config.yaml
n_layer: 9
d_model: 384
d_mlp: 1344
vocab_size: 4096
activation: "squared_relu"
positions: "rope"
attn_scale: 0.12
parallel_block: false
init: "uniform"
init_std_down: 0.0
optimizer: "muon"
final_lr_fraction: 0.1
train_tokens: 550100000
Each number is 128 + 24 x the weight over its row's rms, rounded and kept within 0 to 255. Layers, rows and columns count from 0. The size above them is the row's rms in percent of the matrix's.

# layer 3 MLP down, 384x1344, rms 0.0827, rows 302-357, columns 784-839
size [101  99 102 102  99 111  99  93 100 101  98 105  98 103 101 104 101 103 101  98  96  95  98 101 100 100  98 101  94 103  99  98 102 105  98 103 101  99 100 102 100 104  98  99 106  95 101 100  95 106  97 107 102 101 103 102]
[[104 158 101 134  86 128 131 150 108 116 107 112 119 131  61 106 113 112 113 119 132 109 116 113  98 124 192 156 139 123 144 136 100  95 108 111  86 128 108  68 135 144 154 135 159 123 135 112 150 139 117 119 106 140 152 139]
 [137 150 161 118 140 168 116 100 119 144 115 167 126 109 120 178 156 110 146 141 148 119 149 114 122 118 127 115 142 129 156 129 144 149 148 162 137 109 141 122 136 114 125 110 147 147 134 121 143  82 114 125  99 134 125 163]
 [112 146 173 151 127 121 158 142 133  95 144 172 125 133  82 117 134 125 137  71 154 107 129 121 141 123 100 154 158 134 153 146 141 187  29  99 153 143 140  98 121 143  93 144 124 144 162 153 116 160 155 104 107 135 166 118]
 [104 144 143  90 134 133 133 133 137 111 112  89 129 124 111 126 113 111 140 139 145 129 116 124 121 102  89 101  81 109 104 163 130 129 133 131 103 132 107 112 136 103 144 148 139 130  85 121 159 119 123  97 155 134 111 119]
 [126 130 142 120 113 137 152 148  65 128 122 129 126 109 117 116 144 135 133 152 149 124 150 148  95 153 197 137 168 122 126 124 147  92 110 163 105 134 108 138 154 138 178 124 151 121 115  90 148 103 141 129 150 101 116 134]
 [122 201 158 122 155 114  88 133 142 185 115 138 161 154 134 120 161 112 106 123 129 133 157 102 160 120 154 139 119 100 122  92 101 104 153 154 188 150 142 137 145 131 143 133 139 134 158 105 125 108 125 149 147 134 129 136]
 [170 128 151 129 146 136 146 134 143 141 101 127 153 156 115 143  86 122 138 130 120 124 127 105 120 144  94 123 106 116 146 134 111 130 121 166 155 106 141  96 139 123 166 157 133  99 166  86 111 137 140 123 112 109 104  96]
 [145 129 157 153 124 118 120 112 135 116 131 138 104 122 110 146  86 128 126 119  96 157 127 110 114 137 138  92 118 103 128 171  74 115 139 153  98 151 127 101 149  91  86 156 103 138 158 114 172 181 122 162 100 118 119 125]
 [132 123 132  88 121 137  69 127 101 170 127 126  73 135 115 110 125 142 120 163 139 151 122  82 140 134 137  71 146 101 134 143 145 113 165 163 112 107 123  94 105 165 123  88 132 102  79 106 126 141 120 110 145 114  94 110]
 [142  79 110  97 132  64 108 148 132 121 122 117 144 138 138 125 106 112 148  87 152 134  98  87 117 123 136 138 108 123 113 110 135 135 151  88  91 133  94  89 126  97 100 152 136 144 113 144 122 103 127  86 114 119 135 101]
 [118 148 150  95 156 107 120  90  68 130 101 133 106  91 126  92 129 142 134 156 160 137 145 122 154 148 117 134 153 166  88 140 124  92 122 202 151  99 142  81 156 123 185  72 145 144 137 118 136  82 125 112 146 109 119 117]
 [159 137 125 151 155 102 136 135 160 158 135  90 197 157 133 134 129 130 123 170 148 108 140 144 101  70 129  94 153  98 123 132 187 125 124 102 168 106  97 122 105 101 171  85 139 138 129 122 113 131 109 135 134 129  68 113]
 [113 123 147 111 100 138 124 140 142 130 113  97 134 153 137  98 146 143 155 114 139 107 136 129 167 106 113 104 127 159 146 156 109 124 142 130 103 128 124 151 105 137  88 151 149 172  58 109 115 119 146 128 115 122 136 140]
 [150 117 125 100 118 150 118  94 105 109 141 135 141 106 124 126 106 149 133 101 114 136 104 142 146 134 147 125 114 137 128 101 180 123 110 115 181 123 136 134 148 116 107 159 138 103 123 178  80 130 139 142 131 168 168 111]
 [137 112 149 144 131 121 129 146 120  95 125 147 130 102 152 109 106 130 125 117 180 112 121 113 179 131 149 134 156 103 149 144 128 112 116 131 158 149 126 186 112 168 133 174 158 144 120 116 145 117 143 138  94 140 126 112]
 [152 135 108 117 143 151 166  99 103 164 149 114 137 134 155 150 116 124 126  84 112 139 148  99 126 142 124 134 109 106 105 154 133  98 114 151  92 110 135 169 177 105  90 167 126 112 101 163 121 129 146 124 130 162 132  99]
 [133 114 124  87 105 117  89 149 124 162 113 181 128 119 132 131 139 109 129 132  90 149 108 115 125 103  92 127  86 160 167 108  95 110 171  85 104 154 111  88 132 145 143 190 107 140 135 182 120 113 160 128 139 106 144 105]
 [146 117 131 137 121 161 100 129 122 127 125 141 153 115 162 144 153 128 113 163 131 122 138 109 130 119 111 109 117 136  96 135 151 155 121 108 169 106 119 184 163 119  98 124 119 138 151 174 168 130 146 152 162 137 145 159]
 [118 122 128  72 143 148 146 108 131 141 144 124 162 120  97 174 109 125 137 116 147  71 135  76 153 125 139 113  91  95  99 102 143 156 126 116 124 125 134  68 153  82 127 137 143 149  93 162  86 152 135 103 111 152 144 128]
 [116 141 132 155 155 111  99 103  91 138 139 164  97 131  94 139 146 141  86 120 128 130 143 171 118 105 149  78 131 150 154 132 154 124 127 148 154 104  95 135 166 129 156 128 159  78 135 169 128  94  96  94 163 127  81 122]
 [ 88 132 144 143 141 124 120 143 136 148 111 105 110 154 134 157 132 126 148 167 128  94 125 131 156 106 140 145 122 138 121 103  96 144 166 171  68 172 126 132 134 123 157 101 110 156 122 115 153 125  96 115 131 112 136 147]
 [152 146 176 129 133 151 140 121  81 165 159 159 116 127 114 134 109  94 165 135  79 124 139 166 149 125 149 106  93 130 130 120 133 130  94 129 157 110 137 154 113 112 130 160 111 100 120 127 111 112  99 185  91 124 122 145]
 [144  94 102  69 105 123 133 103 105 142 118 138 172 140 124 162 154 146 134  79 122 162  82 114 143 104 119 146 144  67 117 175 108 131 135 136 107 132 109 136 167 118 105 178 124 136 168 112  77 122  87 120 159 108  98 128]
 [131 126 129 179 107 122 123  97 164 139 161 164 156  99  92 129 113 120 117 143 135 132  93 143 118 159 157  95 129 130 120  86 102  78  88 126 111 144 163 106 172 175 135 116 126 122 141 143  80 135 153  91 102 156 138 118]
 [149 124  96 136 127 124 103  94 164 125 139 118 126  98 117  88 122  84  99  94 110 143 149 132 134 109 114 127 121 122 135 122  72 149 158 147 150 130 133 101 115 157 122 148 152 161  98 121 125 140 121 157 109 132 121 142]
 [132 111 123 148 118 104 133 145 146 115 176 126 102 101 115 164 133 109 116 115 136 139 114  99 134 141  79 103 117 115 147  98 116  88 137 123 137 128 116 120  89 121  68  74 115 133 109 113 122 123 161  73  88 156 104  95]
 [131 130 154 195 118 154 139 140 177 139 135 119 131 123 156 121 140 121 121 131 174 157 105 149 135 121 135 149 129 136 136 116 161  90 113 163  75 147 144 142 126  94 104 142  86 104 142 139 148 115  92 145 133 149  99  71]
 [ 98 103 118 139 129 138 114 145 134 101 150 143 119 146 132  62 182 126 114 106 180 124 133 154 152 153 114 149  97 117 119 127 135 120 139 132 122 150 115 113 124 108 162 143 130 131 126 145 117 144  94  73 161 124 103 125]
 [103 103 191 123 125 106 134 128 118 151 120 123 123 100 125  91 125 187 134 119 138 116 134  99 117 102 148 145 130 106 143 120 115 127 187 128 159 130  97 101 125 124  90 168  82 121 131 124 110 145 167  66 113 138 118 122]
 [132 116 135 129 152  55 127 141 128  95  83 134 107 120 118 111 173 180 154 100 136 117 130 158 125  74 134 147 131 124  96 142 146 109 147 108 122 129 134  84 115 114 142 149 126 107 164 129 145 130 152 131 131 111 126 140]
 [141 119 136 125 139 187 138 122  99 120 119 102 111  86 153 167 125 147 118 115 121 134 146 143  90 122 124 156 167 201  97  79 161 114 123 112 124 126 140 120 149 111 140 127 109 149 142 163 119 120 122 156 125 100 119 118]
 [134 115 100  60 159 117 144 132  53 107 144 125 126 109 104 162 147 147 170 133 151 149 128 121 155  78 168 125 111 141 107 113  89 146 152  80 126 143 137 162 109 119 161 152 135 137 127  92  99 146  99  99  63 136 147 106]
 [121 145 117 108 130 135 155 106 140  74 112 153 133 141 101 118 102 131  85 125  99 130 111 135 109 143 152  81 111 125 131 101 144 107 155  67 121 145 116 135 103 126 128 150 142 117 142  97 127 138 159  86 151 137 196 150]
 [149 134 107  83 116 167 170 112 144  77 123 131  78 128 147 107 143 137 153 155 113 122 130 101 191  89 142 133 126 105 190  78 110 102 139 126 141 167 155 141 118 149 217 109 124 110 115 106  95 108 114 167  71 168 155 156]
 [133 163 103 154  90  99 156 161 113 128 117 117 127 134  92 160 139  93 140 156 153 132 126 128 153 146  97 111 156 142 104 167  92 111 135 154 114 103 161 109 113 130 104 123 141  96  99 127 104 116 111 100 140 118 154 117]
 [132 142 100 151  72 131 152 153 140 157 121 144 129 121 135 113 155 138  97 169 114 135 166 117 131 107 119 124 130 102 120  96 141 111 157 136 114 139 127 160 130  98 134 138 123 152 167 108 174 101 114 117 139  99 104 135]
 [102 164 133 119 175 108  84 126 123 152 137 119 135 123 122 136 144 168 147 115 138 150 109 155 145 113 142 138 103 149 195 127 121 146 126 100 145 115 112 147  86 108 126 137 176 118 150 131 117 142 205 146  96 128 149  95]
 [111 125 133 160 122 112 105 124 108 139 146 131 137 159 121 122 114  80 140  93 140 120 153 173 128 146 152 128 123 125 101 167 127 109  94  93 152 128 107 142 167 122  80 158 132  89 100 146 133 121 124 162 140 141 107 126]
 [123 103 155 150 120 168 121 156 179 118  88 134  84 142 166 119 197 148 138 123  90 108 129 124 124 113 159 125 138 218 121 139  86 143 152 148 124 140 139 158 134 162  99  81 170 156 129 136 177 129 138 103 141 129 111 151]
 [164 122 105 176 128 104 154 115 130 109 105  78 115 190 159 107 114 129 132 113 136 110 126  90 114 149 153 122 147 114 100 118 120 108  97 142 134 127 161 107 148 123 147 147 140 168 153 145 147 123 156  84 113 143  78 145]
 [ 67  98 136 108 158 143 149 107 142 103 168 120 120 146 136 165 135 107 127 117 122 120 151 113 124 136 131 121 136 110 149 119 172 144 144 160 175 134 148 149 127 123 151 122 129  99 120 131 154 128 158 127 156 141 110 139]
 [129 144  71 110 140 113 131 104 123  71 122  88 108  91 134 114 134 125 174 126  91  94  59  93 145 119 161 118 100  71 169 137 164  80 135 126 102 124 117 146 101 148 108 140 117 111 123 139 128  96 100 138 137 122 104 137]
 [150  91  91 142 151 153 150 131 131  92 148 136 123 111 134 135 142 137  93 123 132  85  94 152 186 116 111  71 116 116 188 149 120 105 125 129 127  80 116 173 133 106 101 101 125 150  94 156 129 188  99 150 140 131 158 137]
 [109 122 141 102  93 119 131 144 166 123 180 132  95 133 167 105 111  85 119 136 120 177  88 132 163 203 143 101 123 110 118 123 146 175 167 133 160 113 132 138  97 113 142 140 123 116 118 152 112 156 132 153 125 120 112 133]
 [136 104 169  98 121 141 126 136  97 109 151 143 134 132 127 139 140 104 107 128 115 138 124 100 120 150  49  81 114 130 133  96 110 123 140 122 121 149 122 107  93 107 134 104 130 141 101 143  89 115 138  99 106 123 134 134]
 [120 151 158 164 100 133 101 131 135  79 117 130 162 115  93 117 117 146 123 144 179  99 135 124 127 189 110 131 138 109 106  84 105 155  77 134  70 153 132 156 142  75 144 112 149 104 184 124 108 167 132 122 138 116 147 150]
 [146 144 104 103 113 139 127 143 145 133 153 103 147 129 148 171 124 127 101 116  99 138 147 103 148 117 109 137 150 121 132 127 118 154 109 131 130 181 148 126 137 113 107 145 110 136 152 156 147  78  78 124 124 158 118 119]
 [147 160 145 151 108 104 116 140 150 141 142 124 136 141  69 135 145 182 102 112 132 110 131  70 133 116 135 124 121 130 140 170 126 136 115 161  92 133 146 136 130 152 115 161 156 144 129 147 131 108 166 151 119 114 167 128]
 [118  98 109 127  96 128  97  77 206 159 149  89 100 149 157 184 104 160 124 164 149 128 142 145  88 130 124 193 126 142 156 108 125 131 175 171  62 105 119 126  93 106 158 166 124 139  91 140 131  95 169 130  97 130 128 136]
 [150 119 136 156  94 106 137 130 190 182 106 124 120 159 104 140 129 107 114 141 112 113 102 133 132 180 136 170  90 127 150 151 118 112 121 169 164 153 152 166 129  72 110 161 170  99  99 122  92 141 133 121 111  94 142 181]
 [108 144 161  84 121 189  99 170 123 130 112 122 107 143 152  94 156 151 131 132 144 133 154 106 135 129 136 127 103 133 124 105 130  89 101 114 112 180 117  88 119 149 123 108  90 144  78 161  98 165 145 112 126 149 114  97]
 [148 114 128 104 126 124 163 152 132 136  90 145 163 109 197 116 127 169 118 133 143 147 107 113 127  89 159 142 184 179 153 168 129 111 115 157 149 137 148 132 153  89 140 130 157 157 124 173 132 106 118 130 150 171 156 154]
 [155 139 110 101 150 125 130  59 141 113  99 128  98 135 115  92 133 166  75 129 165 144  88 107 131 117 104 161 108 156 121 114 106 115 101 165 109  97 157 139 121 142  66  82 134  98 122 148 132 145 180 129 123 118 100 158]
 [163  97 125  88 125 100 144 101 110 156 127  99 145 126 136 100 166  99 113 102  94 114 112 113 122 135  90 120 145 147 140 125 115 110 146 127 111 106 130 127 124 154  88 113 143 139 100 140  86 124 117 108 139 165  99 151]
 [110 164 157 192 162  98  88 139 116  60 107 146 157 129 125 167 149 101 112 113 107 117 128 169 109 166 149 150 119 154 117 116 125 136 124  95 100 125 142 128 117 114 115 126 145 123 169 141 111 122 146 141 103  90  56 138]
 [160 130 152 102 121 153 166 113 168 120  86  87 138 100 114 138 174 146  99 139 136 130 128 128 184 199 102 119 130 139 109 130 109 179 123 128 132 129 132 164 106  95 118 119 121 113 114 136 134 123 137 135 118 117 122 143]]